From a checkpoint of a small transformer trained on Wikipedia.
Training: a variant of Adam for these matrices, 463M tokens, 7130 steps.
Each number is 50 + 15 x the weight over its row's rms, rounded and kept within 0 to 99. Layers, rows and columns count from 0. The size before them is the row's rms in percent of the matrix's.

# layer 4 MLP down (transposed), 1024x256, rms 0.0989, rows 200-306, columns 96-127
094:65 68 28 42 52 58 46 53 52 64 52 40 56 50 49 44 39 46 39 35 51 53 32 47 67 48 40 75 53 40 41 51
095:08 50 45 29 49 62 84 41 43 60 78 71 52 33 29 54 47 38 68 56 41 52 62 50 70 55 42 63 41 50 59 40
084:40 58 44 41 40 31 35 81 74 74 61 39 47 72 35 73 52 45 54 49 40 54 46 48 45 11 61 63 61 07 68 47
097:55 48 68 49 64 38 56 60 55 48 73 68 64 51 65 77 59 33 43 32 55 71 54 60 49 52 51 61 39 46 71 46
101:49 37 58 79 49 13 14 54 33 40 52 24 66 82 60 59 64 46 50 61 39 67 49 03 59 48 39 52 29 72 40 61
105:47 50 65 60 27 68 50 87 60 08 46 58 50 55 59 40 66 83 55 47 88 36 45 55 79 20 39 54 66 59 75 48
101:44 17 42 30 39 80 37 53 50 43 59 45 65 61 59 60 40 72 42 54 57 70 62 77 57 51 41 30 35 59 70 39
110:32 27 29 61 55 60 48 33 37 29 54 70 59 56 46 48 38 78 57 76 29 51 44 51 28 69 79 53 49 59 11 53
084:61 42 55 77 26 56 49 58 49 31 45 38 65 64 70 50 61 12 29 57 41 37 51 20 43 60 49 57 64 49 64 47
103:54 58 43 26 51 51 54 54 75 55 68 65 67 46 35 31 54 36 34 45 34 03 68 07 68 54 42 77 27 30 36 30
110:41 50 47 53 49 61 29 66 65 63 42 50 54 54 43 46 40 61 36 74 25 52 41 62 22 58 36 51 51 70 63 55
105:45 70 61 48 66 39 52 24 57 39 47 40 51 55 52 37 57 56 26 62 39 73 49 50 78 76 61 40 99 37 20 66
104:39 18 63 29 39 24 47 30 75 23 43 40 51 78 46 51 28 30 36 46 42 37 50 33 41 75 62 62 30 73 56 48
107:58 71 45 33 54 72 53 42 58 40 50 57 39 37 53 56 35 51 47 47 30 58 27 72 57 57 46 57 66 23 75 41
105:26 44 73 38 57 45 61 52 57 49 40 64 56 60 45 57 48 51 74 55 39 49 54 63 42 49 65 66 55 53 28 52
100:65 53 49 42 29 24 32 67 40 64 47 69 64 63 56 57 61 63 50 68 64 34 39 73 72 45 52 55 72 81 29 66
104:38 35 43 12 37 46 63 54 61 34 25 68 39 70 38 55 66 42 45 89 24 39 39 53 46 82 64 82 44 38 57 75
104:53 50 65 08 51 39 27 59 58 58 64 41 56 47 48 56 60 33 36 38 58 26 65 47 54 45 42 85 63 61 57 56
104:35 38 76 51 36 33 43 51 38 52 22 70 76 54 53 52 62 37 33 96 35 09 48 52 57 34 67 39 49 26 81 69
099:39 48 52 35 50 37 39 59 56 54 61 69 52 38 28 67 45 44 75 56 46 48 48 65 66 80 35 35 55 33 55 50
100:65 73 55 62 44 39 55 23 52 53 73 53 65 51 57 61 70 50 50 60 42 33 78 43 44 50 69 61 64 39 53 39
102:50 70 34 40 39 76 78 44 46 71 59 44 38 69 45 50 86 38 45 39 68 49 65 51 43 56 56 65 62 39 36 19
093:56 78 64 38 55 68 50 47 43 81 39 27 47 59 33 29 26 50 34 33 60 30 49 38 69 72 45 50 65 38 68 50
107:62 39 57 71 30 55 46 57 56 31 49 59 72 80 64 51 56 62 35 32 53 64 45 27 58 49 70 57 28 50 40 76
101:58 44 64 44 42 55 47 57 38 51 40 64 31 23 54 55 58 32 50 62 48 47 39 63 54 68 30 41 49 52 55 43
102:60 64 19 64 27 35 61 29 61 58 79 68 70 51 50 44 28 60 63 65 30 72 40 31 46 56 28 55 43 47 54 56
099:36 38 17 54 67 51 39 08 49 46 57 89 54 63 42 59 30 66 58 41 58 48 80 35 54 32 21 35 53 46 46 48
102:56 75 56 49 30 58 45 73 81 46 46 90 62 29 58 47 43 56 60 59 51 42 23 37 67 37 70 25 58 58 70 50
089:51 73 73 48 32 64 34 73 13 48 47 55 54 52 09 73 37 55 62 60 31 55 48 51 59 70 60 57 61 58 51 43
102:74 48 55 62 57 46 56 37 18 47 83 32 36 46 28 54 48 51 44 52 38 36 50 43 49 71 52 62 50 41 50 54
101:66 23 48 43 48 41 34 30 72 40 48 46 48 28 53 65 50 38 61 23 33 51 43 36 50 59 21 14 62 49 39 69
113:43 47 37 33 63 61 40 74 69 45 35 52 32 39 35 48 51 71 55 92 38 73 56 33 54 74 30 56 81 56 39 60
106:73 08 65 63 50 54 51 42 47 51 70 38 50 52 73 43 29 51 55 51 48 88 57 37 54 39 53 67 53 63 35 51
097:47 71 34 68 50 47 30 72 63 55 57 34 41 50 49 25 83 66 36 65 37 40 83 70 67 34 65 20 44 54 27 53
100:56 57 66 57 52 77 36 52 55 48 05 45 41 67 35 63 41 61 80 42 70 44 26 49 59 48 22 19 56 44 30 52
110:64 25 59 29 66 57 30 42 58 52 65 62 27 40 55 66 35 44 56 51 52 48 53 46 41 60 79 39 61 53 54 80
101:47 66 80 67 42 62 48 32 48 43 43 40 56 41 51 48 46 60 51 44 55 38 37 64 45 41 59 38 64 45 54 64
108:53 46 34 62 59 38 50 48 20 24 43 71 44 71 19 65 39 45 29 64 72 59 53 31 47 25 52 67 76 58 58 26
103:46 47 46 60 50 71 52 48 49 29 41 82 25 40 60 56 56 54 44 60 51 84 50 77 67 42 49 50 37 64 44 34
095:54 44 58 44 31 53 62 88 64 46 60 53 56 60 50 31 68 43 53 59 58 59 55 35 49 20 57 53 54 65 54 61
105:57 60 42 30 44 41 70 56 57 44 48 45 62 63 55 29 73 54 80 66 57 53 51 76 66 34 68 57 29 84 76 62
101:38 63 40 65 51 30 46 40 76 56 61 49 26 82 66 60 36 55 29 74 60 46 49 48 57 54 44 60 21 69 67 35
098:48 63 25 74 50 89 52 54 79 64 58 61 34 77 64 48 65 68 48 44 66 41 54 44 55 58 49 68 32 47 52 34
096:62 53 56 31 39 70 54 51 44 41 28 31 66 62 70 52 47 43 41 65 60 48 39 52 34 57 63 65 28 37 31 65
086:53 42 34 22 49 22 31 63 51 45 42 33 55 41 61 37 42 75 53 62 33 59 50 58 53 62 66 31 78 38 60 54
093:49 44 47 90 49 54 70 23 41 33 49 47 36 53 36 31 45 62 39 27 40 35 34 01 49 59 38 42 38 45 76 85
106:40 44 47 41 61 68 37 49 60 42 26 55 62 96 38 34 58 66 53 56 48 64 65 59 33 59 53 56 29 46 53 45
107:26 44 50 45 58 38 63 65 61 58 58 55 58 58 44 58 49 66 47 61 51 52 45 50 53 30 45 58 69 55 60 35
102:50 69 41 50 56 31 51 34 63 41 68 69 51 79 46 54 84 81 42 39 47 58 63 56 50 70 47 60 39 44 51 70
087:51 62 38 61 60 59 24 40 51 59 55 77 70 61 29 44 46 32 31 28 62 38 53 74 70 25 47 58 74 64 44 70
104:42 68 57 36 42 43 50 63 53 78 42 35 58 37 57 85 44 47 57 31 46 83 17 50 42 60 47 43 38 43 65 52
093:72 46 58 07 49 48 30 44 58 65 69 25 49 44 45 68 49 51 50 37 58 58 49 64 39 62 55 56 53 39 45 65
093:50 58 49 46 42 49 61 54 38 37 80 50 49 49 48 70 52 58 16 59 63 19 39 51 67 62 65 71 39 43 41 24
109:48 41 73 71 54 68 71 34 61 64 53 42 58 32 42 49 48 23 69 38 32 40 28 55 48 55 40 70 44 38 44 49
093:59 50 53 58 48 40 13 58 66 64 39 38 65 17 50 52 54 44 57 48 31 70 32 23 54 73 31 64 81 55 25 53
100:64 54 58 63 52 47 35 48 40 65 66 61 32 41 78 40 66 37 77 37 60 53 54 77 57 74 73 48 64 34 39 30
096:54 52 64 46 55 59 58 50 29 47 80 72 19 29 49 61 52 41 44 50 66 40 35 48 38 55 55 44 62 34 37 43
103:18 64 68 45 67 17 38 58 78 72 54 66 43 39 72 97 49 58 18 38 25 53 50 60 51 50 41 57 42 49 78 41
110:50 69 60 37 60 36 32 60 33 33 55 64 42 44 57 40 27 45 62 26 45 41 35 57 64 33 58 44 36 65 54 37
094:65 44 35 44 73 64 33 61 33 35 41 40 30 27 26 44 44 60 31 48 62 47 54 59 32 45 43 61 30 53 58 39
102:53 82 51 57 17 30 49 48 59 73 39 46 26 40 61 45 44 53 51 29 52 83 21 60 59 62 54 39 31 50 57 69
098:64 72 42 60 86 70 75 65 38 22 56 62 17 58 36 35 60 41 39 29 38 61 51 58 55 50 47 63 85 49 16 33
094:47 53 42 35 61 56 42 42 57 41 57 53 37 45 53 31 40 62 54 75 24 51 75 56 26 33 49 60 24 18 25 31
097:47 68 17 64 64 12 36 54 37 49 93 38 57 35 58 70 56 39 42 51 32 51 46 38 71 80 42 35 55 51 46 39
101:45 54 47 48 57 56 31 43 61 45 26 42 46 55 38 49 40 42 53 77 42 49 65 68 62 69 52 70 52 84 47 48
093:71 77 29 68 51 20 43 32 30 46 45 46 34 49 63 37 26 46 34 61 75 51 57 61 28 33 29 54 46 61 31 63
093:92 69 64 40 72 52 54 34 33 46 34 36 49 65 54 36 52 44 69 47 56 45 46 43 40 30 37 29 43 69 32 64
096:38 34 44 57 48 57 78 40 29 51 62 32 45 63 83 54 62 49 50 54 18 47 57 53 40 45 53 37 56 56 66 35
106:54 54 46 42 59 55 47 83 68 77 07 37 28 47 44 59 44 32 68 88 31 72 37 80 80 63 30 62 45 42 25 47
097:34 41 42 61 67 39 53 71 22 66 38 64 31 41 58 49 31 17 33 46 51 55 50 49 54 51 19 30 53 65 52 49
091:51 62 52 49 51 78 54 37 68 58 29 41 37 34 49 53 28 76 58 48 77 46 41 44 61 09 56 54 56 32 65 46
097:45 65 50 66 28 58 36 50 44 42 51 30 51 30 42 42 60 70 55 30 51 51 75 36 27 47 51 80 42 38 21 60
111:35 13 41 30 41 31 34 71 67 37 44 48 52 61 30 67 46 49 59 57 43 30 44 81 13 41 38 22 28 41 43 32
104:39 47 52 45 34 59 70 72 19 40 68 64 40 56 74 38 64 55 62 25 35 28 32 31 57 49 37 42 54 60 65 38
103:54 38 46 78 43 44 29 79 17 43 44 83 61 14 61 44 57 50 49 35 45 36 31 61 56 44 48 52 56 54 56 58
092:29 70 57 45 35 70 59 27 59 44 27 53 56 71 67 83 64 43 58 46 65 51 52 69 52 49 48 71 73 49 47 33
104:70 60 72 54 39 69 62 49 62 42 39 35 52 48 61 32 36 41 88 89 37 72 66 62 67 45 50 65 47 47 73 57
097:24 33 54 31 68 14 18 41 39 66 67 45 38 28 37 44 54 51 59 24 63 57 50 69 55 59 73 34 60 46 64 36
091:49 81 45 66 32 50 43 39 16 49 39 07 54 37 58 41 66 46 52 53 30 39 64 44 87 50 42 39 35 67 72 71
086:56 63 52 79 36 42 70 27 38 32 57 16 36 84 62 52 55 45 67 50 48 15 69 58 59 42 72 60 35 42 44 86
095:36 39 40 51 48 39 52 27 41 37 50 32 55 43 53 63 61 48 27 60 23 46 57 54 56 50 42 74 72 49 56 46
100:64 42 32 46 57 52 45 74 90 28 49 37 64 34 46 47 68 41 66 58 69 64 48 61 64 45 38 63 61 52 29 63
094:48 44 36 25 49 27 32 36 68 60 75 43 40 45 65 43 57 43 64 41 60 64 55 40 49 79 26 45 59 31 35 53
099:57 30 30 48 46 48 34 51 33 47 70 78 47 55 71 35 59 59 60 70 46 65 56 51 44 06 56 41 48 54 64 38
108:53 63 41 55 63 46 64 44 49 78 49 56 39 47 41 57 41 44 45 37 56 75 58 67 48 48 41 52 96 28 57 60
103:39 47 50 55 28 67 13 71 60 22 53 82 27 55 51 54 35 63 56 62 35 66 62 67 66 11 54 45 61 12 53 39
112:57 76 37 58 47 28 55 48 44 44 44 48 45 67 46 33 70 52 38 48 42 16 46 46 44 36 37 59 30 62 58 84
106:48 49 50 52 49 63 69 71 71 61 27 34 35 38 53 36 66 50 22 57 48 28 45 43 57 49 40 30 34 55 42 28
105:41 61 53 57 32 74 46 56 45 50 49 24 62 44 60 51 38 62 42 18 21 58 50 54 44 64 57 61 25 49 44 61
090:43 61 58 45 28 45 68 45 55 60 47 46 99 52 63 48 42 67 50 52 71 48 56 69 56 58 58 62 53 39 69 41
095:35 33 54 65 62 45 33 51 35 42 66 26 49 77 25 28 33 60 72 43 62 39 62 37 39 42 57 30 58 47 32 42
095:25 44 65 76 40 66 34 17 54 70 53 61 38 38 88 61 45 75 27 66 39 43 32 82 39 71 56 31 30 50 14 52
104:43 56 73 34 55 40 52 63 63 49 56 59 44 47 42 48 22 52 52 56 65 40 35 43 65 79 30 61 44 23 65 82
102:58 52 55 57 65 52 73 42 30 54 45 71 55 35 36 46 58 64 76 38 26 66 39 07 62 42 61 73 59 59 71 52
100:92 72 49 40 52 42 44 52 47 63 55 46 48 53 37 34 53 90 69 49 49 68 44 37 52 32 41 41 60 56 59 67
095:45 29 66 59 37 47 41 58 45 23 36 52 82 60 18 47 34 64 68 59 34 44 31 28 42 74 45 51 32 67 61 99
100:62 32 36 44 37 37 23 60 25 39 50 66 49 19 46 42 75 57 43 60 62 66 54 45 66 37 49 34 43 40 36 44
096:64 61 50 57 63 42 46 36 43 39 40 42 60 71 19 57 48 47 46 43 54 67 57 52 41 38 64 47 65 47 43 49
108:50 45 51 49 31 55 64 48 47 47 69 37 72 32 25 56 67 50 58 46 51 64 54 52 39 39 51 46 64 44 47 75
090:58 54 65 53 60 55 43 65 56 65 27 38 45 57 42 29 73 56 51 26 55 63 54 42 47 41 28 63 29 79 39 44
117:52 37 48 27 53 50 56 36 66 41 63 46 50 33 37 52 65 52 43 31 60 45 29 57 33 42 37 60 55 34 13 31
099:42 60 61 61 90 46 39 69 55 39 64 28 44 58 69 70 69 48 32 68 64 51 62 68 34 69 35 36 24 40 63 63
087:33 23 43 22 55 38 32 31 43 44 54 50 55 43 44 33 51 63 47 46 46 37 64 54 50 67 57 48 25 51 37 40
099:47 35 45 51 39 61 31 78 32 76 43 36 48 72 46 82 21 46 52 53 14 37 32 44 48 50 44 39 37 65 41 54
096:47 64 39 61 34 47 83 47 68 39 51 58 56 69 52 47 55 55 33 59 52 62 12 48 58 41 66 47 54 57 30 33
094:63 51 58 58 58 34 35 31 55 24 40 39 30 15 56 54 74 39 66 53 50 31 49 50 66 83 45 48 28 25 54 65
095:26 58 32 33 33 80 49 52 41 24 83 31 47 63 43 29 60 38 57 64 35 51 74 45 83 18 35 15 39 55 68 57
# layer 4 MLP up, 1024x256, rms 0.0996, rows 201-307, columns 96-127
101:37 52 53 70 63 58 55 60 46 44 67 77 39 25 53 75 28 35 60 61 36 36 68 45 48 69 42 75 43 48 18 44
096:40 28 46 50 31 80 49 67 53 41 26 71 74 14 61 61 54 54 46 32 58 40 34 47 48 34 58 29 39 76 49 52
103:56 42 55 66 56 48 44 52 75 49 60 44 39 40 30 62 56 34 23 41 53 69 38 45 41 39 41 39 69 79 46 40
100:55 61 35 40 56 24 41 41 60 74 52 66 60 87 55 54 59 58 53 10 16 58 32 62 73 80 48 57 37 57 83 53
103:67 32 31 50 49 43 52 58 46 25 51 54 24 46 37 54 45 60 63 63 60 48 38 53 61 37 64 83 41 48 41 22
102:29 66 49 54 56 63 55 26 41 50 46 30 64 44 63 71 46 34 16 64 24 48 23 80 58 41 74 57 38 67 55 37
101:65 74 40 30 46 58 54 31 38 37 46 53 46 62 31 46 37 49 67 42 18 58 36 56 42 46 53 63 54 35 43 61
097:41 74 39 48 43 43 56 70 69 48 56 65 52 12 41 61 70 67 47 43 72 87 61 59 55 51 60 58 71 37 56 49
107:53 43 53 45 69 52 39 43 64 42 39 36 59 23 43 87 69 32 13 50 31 31 47 45 49 51 68 62 32 66 42 39
106:60 30 29 34 48 53 69 50 51 40 40 56 58 38 60 52 67 47 42 73 47 42 61 55 44 43 44 68 41 69 66 60
102:66 36 45 45 51 50 35 35 67 34 54 39 29 61 60 33 38 51 37 45 48 51 56 57 49 58 23 42 36 24 66 30
098:79 51 51 62 69 34 65 61 62 16 64 59 49 61 72 58 60 62 66 56 44 58 51 13 50 49 54 53 20 63 63 16
099:42 40 62 40 57 60 47 50 30 61 14 52 49 58 29 52 49 73 56 58 58 72 48 75 10 39 79 46 65 40 61 23
105:58 45 49 63 62 53 37 50 61 60 51 41 58 39 43 78 39 51 46 77 50 63 49 27 34 66 42 51 45 53 60 35
097:58 29 65 66 62 41 33 54 51 34 50 24 59 39 60 51 36 58 59 33 51 61 65 49 62 51 62 24 87 65 62 40
097:52 52 35 72 47 69 53 44 36 33 47 47 33 32 80 50 62 61 38 57 55 76 79 72 61 24 44 54 58 45 38 31
098:28 65 46 77 43 22 54 57 45 63 38 37 48 34 51 74 34 64 25 53 57 54 34 53 42 57 63 49 57 42 56 41
104:66 59 64 48 70 44 46 56 46 46 35 44 60 62 18 69 49 25 31 50 34 40 51 71 37 46 25 26 77 30 76 70
100:49 41 61 54 77 58 51 61 62 47 20 52 67 28 81 40 40 58 44 19 53 45 37 40 60 57 56 38 65 76 32 39
097:51 62 70 16 71 42 55 32 24 45 65 48 54 70 60 24 59 44 46 36 21 56 10 47 48 59 48 38 49 54 24 24
101:34 56 57 32 55 52 41 61 60 36 42 87 76 77 33 50 27 39 48 51 57 45 50 46 20 45 44 58 53 46 33 44
096:57 28 62 57 72 69 42 69 34 19 70 46 66 74 18 51 45 38 46 34 61 36 45 51 53 79 67 63 32 52 52 30
106:49 45 32 45 69 40 68 48 48 45 43 66 43 50 35 74 33 50 40 55 37 45 66 62 48 48 57 40 54 40 66 31
101:52 71 54 45 24 33 39 60 20 54 47 49 70 02 53 51 53 62 45 49 43 50 56 39 17 59 54 53 55 70 46 27
102:44 59 63 34 56 50 44 35 65 60 38 57 46 33 42 43 53 64 44 52 33 87 79 42 32 54 69 99 37 67 58 22
101:51 48 46 36 82 58 32 25 67 64 44 51 56 73 51 65 76 44 54 32 57 49 57 37 63 04 44 52 38 51 67 50
106:73 62 52 25 64 46 35 72 60 46 45 47 42 16 51 50 23 60 45 43 40 43 14 55 59 70 40 40 51 52 41 64
096:08 57 26 52 43 79 52 62 25 56 30 92 32 53 46 54 39 30 66 42 55 36 69 71 46 44 55 59 58 54 43 54
099:59 68 65 60 07 42 47 32 36 64 49 43 30 60 63 77 39 43 34 41 48 16 69 30 48 70 54 54 57 64 57 45
090:41 74 65 50 48 63 35 47 69 55 28 67 41 51 49 36 48 73 55 54 55 43 56 72 59 48 79 70 50 73 29 14
107:68 25 42 43 63 50 54 48 42 21 44 64 56 52 59 81 52 48 54 60 46 69 64 16 47 43 31 61 63 62 58 42
104:46 15 48 38 38 62 55 13 47 38 29 62 49 52 43 45 60 40 38 36 19 54 41 28 39 53 57 62 55 68 59 52
101:41 53 13 23 73 19 69 55 56 47 52 71 30 71 30 79 73 49 59 34 40 80 68 54 64 62 54 74 48 84 50 28
099:53 35 43 30 70 77 45 67 54 41 48 65 61 59 48 65 26 74 33 60 18 73 57 73 46 65 50 52 41 36 70 27
106:20 51 59 13 36 40 46 46 45 43 45 58 42 34 63 44 38 38 50 43 64 55 72 54 38 45 51 72 70 58 53 38
103:40 41 72 53 62 10 58 68 51 41 45 54 41 64 65 54 29 42 47 33 46 31 58 42 67 58 32 40 52 50 59 48
104:64 20 54 36 54 49 47 56 38 43 47 35 72 66 66 38 43 30 59 59 72 61 42 54 54 57 57 45 97 56 36 47
104:43 32 74 26 89 36 36 39 56 41 24 32 49 50 49 70 52 69 45 65 42 51 58 42 43 39 31 62 39 72 43 57
102:80 27 59 29 65 41 55 82 56 52 28 38 71 58 62 72 47 49 68 21 49 34 46 23 52 57 61 59 51 59 43 26
100:61 36 37 50 65 38 56 30 73 59 44 40 43 46 59 52 57 53 69 00 49 26 30 32 45 65 41 65 55 44 60 48
100:62 13 52 46 57 31 57 43 60 32 53 46 50 45 46 53 54 75 27 31 31 32 49 57 29 33 40 49 21 73 34 28
102:84 41 86 43 70 42 49 31 45 53 30 58 35 55 28 60 41 35 24 35 34 55 69 53 32 29 72 26 51 38 42 52
094:10 52 70 40 35 57 72 43 44 53 44 33 50 44 71 56 45 28 50 41 50 49 26 58 38 33 52 52 55 41 47 34
098:45 50 39 51 43 60 65 70 60 21 23 59 59 42 29 50 39 49 54 55 27 72 36 54 31 45 56 48 66 35 64 49
097:50 58 75 45 47 55 17 56 82 74 50 69 49 58 55 44 55 54 38 56 61 55 37 73 45 53 58 39 28 45 43 66
102:39 30 58 60 70 75 47 55 46 82 65 49 43 64 34 77 53 41 59 42 26 64 74 67 72 55 48 40 31 51 75 46
101:59 43 54 46 48 32 65 74 32 47 51 58 51 30 55 74 54 34 29 51 40 41 68 53 38 49 61 77 43 43 57 33
104:44 58 32 29 65 76 48 51 66 47 70 57 50 77 30 33 54 27 62 70 61 75 31 68 47 61 69 56 76 50 38 28
094:46 50 72 56 66 33 41 53 53 75 47 54 84 54 16 35 76 82 53 54 56 67 53 81 47 63 60 57 55 70 42 56
101:48 73 56 69 53 18 56 44 41 74 13 33 52 37 47 51 25 46 47 49 68 88 59 53 46 71 49 79 69 39 39 37
097:18 32 33 57 44 20 37 43 53 58 70 36 29 48 23 59 65 38 48 65 40 41 36 53 33 40 26 60 47 46 48 60
091:34 40 48 41 43 63 44 49 49 48 58 38 62 54 72 68 55 78 41 53 67 41 26 58 31 58 49 34 59 47 21 20
099:48 49 57 60 41 64 63 29 75 23 35 53 41 33 35 37 42 66 51 53 57 32 43 61 50 53 39 71 60 46 27 41
098:57 26 42 38 47 42 76 27 77 33 43 24 49 42 43 41 61 51 44 58 53 52 42 37 48 48 64 60 47 43 67 48
102:72 08 51 44 50 66 42 23 22 37 27 40 68 58 68 64 35 37 40 45 63 57 52 42 21 28 21 40 58 67 64 03
104:37 41 71 30 58 50 31 50 40 42 45 27 35 61 47 48 51 45 39 60 79 60 42 33 42 67 48 66 54 49 31 50
094:54 55 58 37 49 53 66 33 40 43 52 65 39 35 53 44 44 39 27 63 84 50 62 67 44 66 86 71 34 49 33 58
103:63 36 38 36 42 79 25 62 46 40 34 55 38 99 63 53 54 50 50 67 45 63 58 78 58 58 60 77 54 52 46 47
095:24 40 39 52 25 45 66 82 33 51 48 53 76 36 42 60 36 50 36 49 59 41 54 50 53 50 51 39 52 32 63 42
104:69 62 35 32 55 62 61 51 28 45 74 38 52 52 83 66 50 67 54 44 32 86 61 45 48 51 40 75 20 54 53 31
098:33 47 39 60 19 65 55 46 55 58 49 46 34 70 77 54 49 63 54 21 39 76 23 33 18 46 59 41 72 67 30 34
096:61 73 22 55 20 26 36 61 70 38 34 73 55 31 53 73 40 01 41 55 76 54 44 68 39 35 56 27 25 43 66 25
097:72 50 41 50 58 55 26 48 69 28 57 62 63 46 55 90 45 31 55 53 49 46 51 42 61 41 61 44 57 54 47 40
097:63 54 53 34 62 51 33 58 63 32 08 43 52 46 39 45 36 24 51 42 48 43 56 62 60 35 59 42 72 44 49 44
095:37 50 43 10 46 60 52 53 08 62 40 38 23 56 44 29 43 48 39 51 85 35 57 37 50 53 22 29 56 34 51 53
092:32 46 30 33 47 62 29 30 72 40 44 60 43 73 26 58 37 30 32 36 00 62 56 35 41 42 56 73 63 46 68 45
097:46 40 56 41 22 48 56 65 67 53 41 64 83 51 81 55 31 56 45 49 48 39 45 29 51 80 42 37 74 67 48 51
101:61 53 74 36 86 59 60 52 57 35 18 59 60 40 44 41 30 71 56 74 55 60 47 70 31 60 54 65 59 55 57 50
095:15 48 56 38 72 21 64 71 63 56 43 81 40 40 54 55 43 65 30 41 50 60 64 86 33 26 14 32 66 54 60 35
098:47 79 47 33 56 49 62 40 45 57 53 49 33 47 67 64 62 61 21 45 33 61 37 59 17 95 48 30 32 54 24 27
096:57 39 48 44 55 57 59 60 39 56 62 27 75 18 24 93 58 26 49 35 87 76 29 57 26 75 58 63 32 35 35 49
101:34 67 43 29 50 49 76 39 53 48 23 47 56 46 38 63 17 42 46 81 29 43 49 52 28 26 44 52 61 27 44 40
099:74 38 62 39 66 52 34 53 25 53 66 60 53 65 62 33 61 54 58 47 36 51 37 41 54 57 45 73 35 69 64 53
101:30 40 68 74 38 73 25 29 39 51 41 36 59 35 51 34 24 55 21 47 61 58 35 59 56 48 42 64 07 44 48 48
090:47 55 95 34 36 43 37 49 53 42 57 56 64 30 41 30 62 42 27 58 18 55 37 47 47 38 54 53 20 31 44 65
100:24 54 23 52 50 62 79 55 39 60 57 50 16 34 56 85 43 22 51 58 31 44 83 36 32 53 74 38 41 39 36 14
105:62 35 45 51 42 44 35 36 32 29 47 59 53 41 48 62 21 21 06 31 58 51 36 59 49 52 35 45 52 63 52 47
093:38 47 49 71 19 48 29 27 29 32 48 39 64 52 61 54 31 42 72 48 61 70 31 23 67 56 54 53 54 92 58 64
096:53 38 41 55 51 55 50 56 45 46 56 47 64 59 35 57 38 60 52 31 42 53 45 67 53 81 62 62 24 39 43 29
088:68 57 58 29 37 54 44 54 61 42 47 53 68 25 38 56 43 41 52 80 54 64 29 62 62 66 58 29 46 58 44 66
099:62 55 72 42 39 48 42 53 55 36 48 62 41 28 46 41 29 21 32 58 59 50 26 53 48 40 64 41 47 37 38 36
098:32 55 69 55 61 46 63 22 48 44 38 24 35 49 41 54 71 37 38 32 47 43 47 47 14 23 50 70 53 68 52 53
103:35 55 41 51 43 65 35 49 26 69 39 68 18 64 44 53 37 53 60 69 65 69 29 53 34 42 34 35 39 45 36 43
109:75 53 46 59 48 33 64 25 77 58 15 66 62 28 55 52 42 47 47 49 45 32 48 52 70 70 56 44 59 39 48 61
105:35 43 43 45 29 41 35 33 70 40 39 49 45 43 60 59 58 58 54 41 16 60 33 47 67 24 30 51 52 60 26 38
102:53 51 71 62 63 64 51 29 39 38 70 63 36 58 53 76 54 74 42 40 71 66 72 45 31 35 44 45 36 54 54 29
104:55 30 75 51 64 48 19 72 47 52 19 50 52 48 43 41 43 48 74 56 66 75 60 54 33 65 57 75 50 71 51 30
104:65 83 54 46 57 46 27 66 45 64 49 61 41 60 33 60 52 55 46 32 64 63 51 77 40 72 45 45 52 53 70 40
096:27 54 54 47 66 36 53 35 74 43 39 67 34 64 77 51 47 72 34 30 40 61 43 32 50 46 20 65 37 63 84 50
097:99 57 65 53 47 50 54 86 60 46 44 53 35 53 69 37 43 43 53 42 59 49 25 49 37 36 69 44 43 34 81 32
097:70 66 43 50 23 79 48 58 69 77 59 38 90 62 55 62 41 77 56 44 46 51 60 60 08 67 54 60 38 83 61 62
103:43 29 58 14 63 66 44 63 62 62 48 72 88 11 60 61 50 36 18 54 43 75 60 44 33 54 77 66 73 49 40 34
101:11 30 47 57 47 53 37 56 34 58 47 35 54 78 65 85 56 60 45 27 40 66 27 43 50 57 49 61 36 34 80 29
104:86 30 29 45 64 44 50 45 62 85 33 42 36 50 34 68 28 45 77 34 23 55 51 25 56 60 69 67 50 38 61 47
097:66 44 56 43 79 56 53 35 37 54 52 36 56 30 54 61 39 52 36 33 41 57 36 35 38 81 60 69 42 50 39 50
099:18 52 39 24 93 32 72 62 43 28 49 60 53 27 67 69 51 73 45 37 47 72 56 73 42 58 42 50 54 38 47 54
099:50 71 52 33 50 54 47 50 47 34 53 41 51 48 45 30 43 34 43 44 35 39 32 54 46 53 48 33 61 51 68 60
103:40 37 37 38 33 37 37 00 46 52 68 50 35 15 55 57 68 58 48 29 49 50 54 19 59 11 65 43 69 67 62 50
096:58 58 34 51 49 61 51 44 62 59 56 52 50 57 63 45 45 25 51 63 21 59 71 57 53 16 45 51 41 51 52 41
100:59 63 12 33 59 52 60 36 71 42 48 48 39 45 34 44 53 52 39 59 58 62 25 41 56 49 33 58 72 58 29 26
100:64 42 66 33 53 49 50 66 34 63 60 69 27 50 50 58 34 50 63 56 57 63 61 67 55 39 53 35 84 63 39 31
093:62 54 47 39 64 64 67 22 55 68 37 31 82 36 59 68 58 26 41 27 48 39 55 43 20 80 64 52 40 42 58 35
100:41 27 48 53 53 41 56 47 17 61 59 70 74 44 47 65 68 47 65 66 49 46 78 69 59 55 48 61 58 57 81 54
102:41 21 80 28 70 86 42 60 04 53 45 38 57 33 57 55 53 47 36 72 66 81 65 36 63 27 38 52 31 59 83 55
095:39 27 33 46 55 57 66 49 42 33 60 52 45 43 77 34 13 41 59 55 36 47 25 24 58 53 58 57 55 75 36 56
094:45 41 71 52 60 49 38 59 73 46 18 32 67 35 45 83 51 64 58 28 34 40 32 54 60 51 70 48 20 58 80 35
092:68 55 52 55 46 60 87 44 58 85 40 70 44 58 65 71 35 64 48 60 64 56 59 51 63 67 58 55 52 46 60 53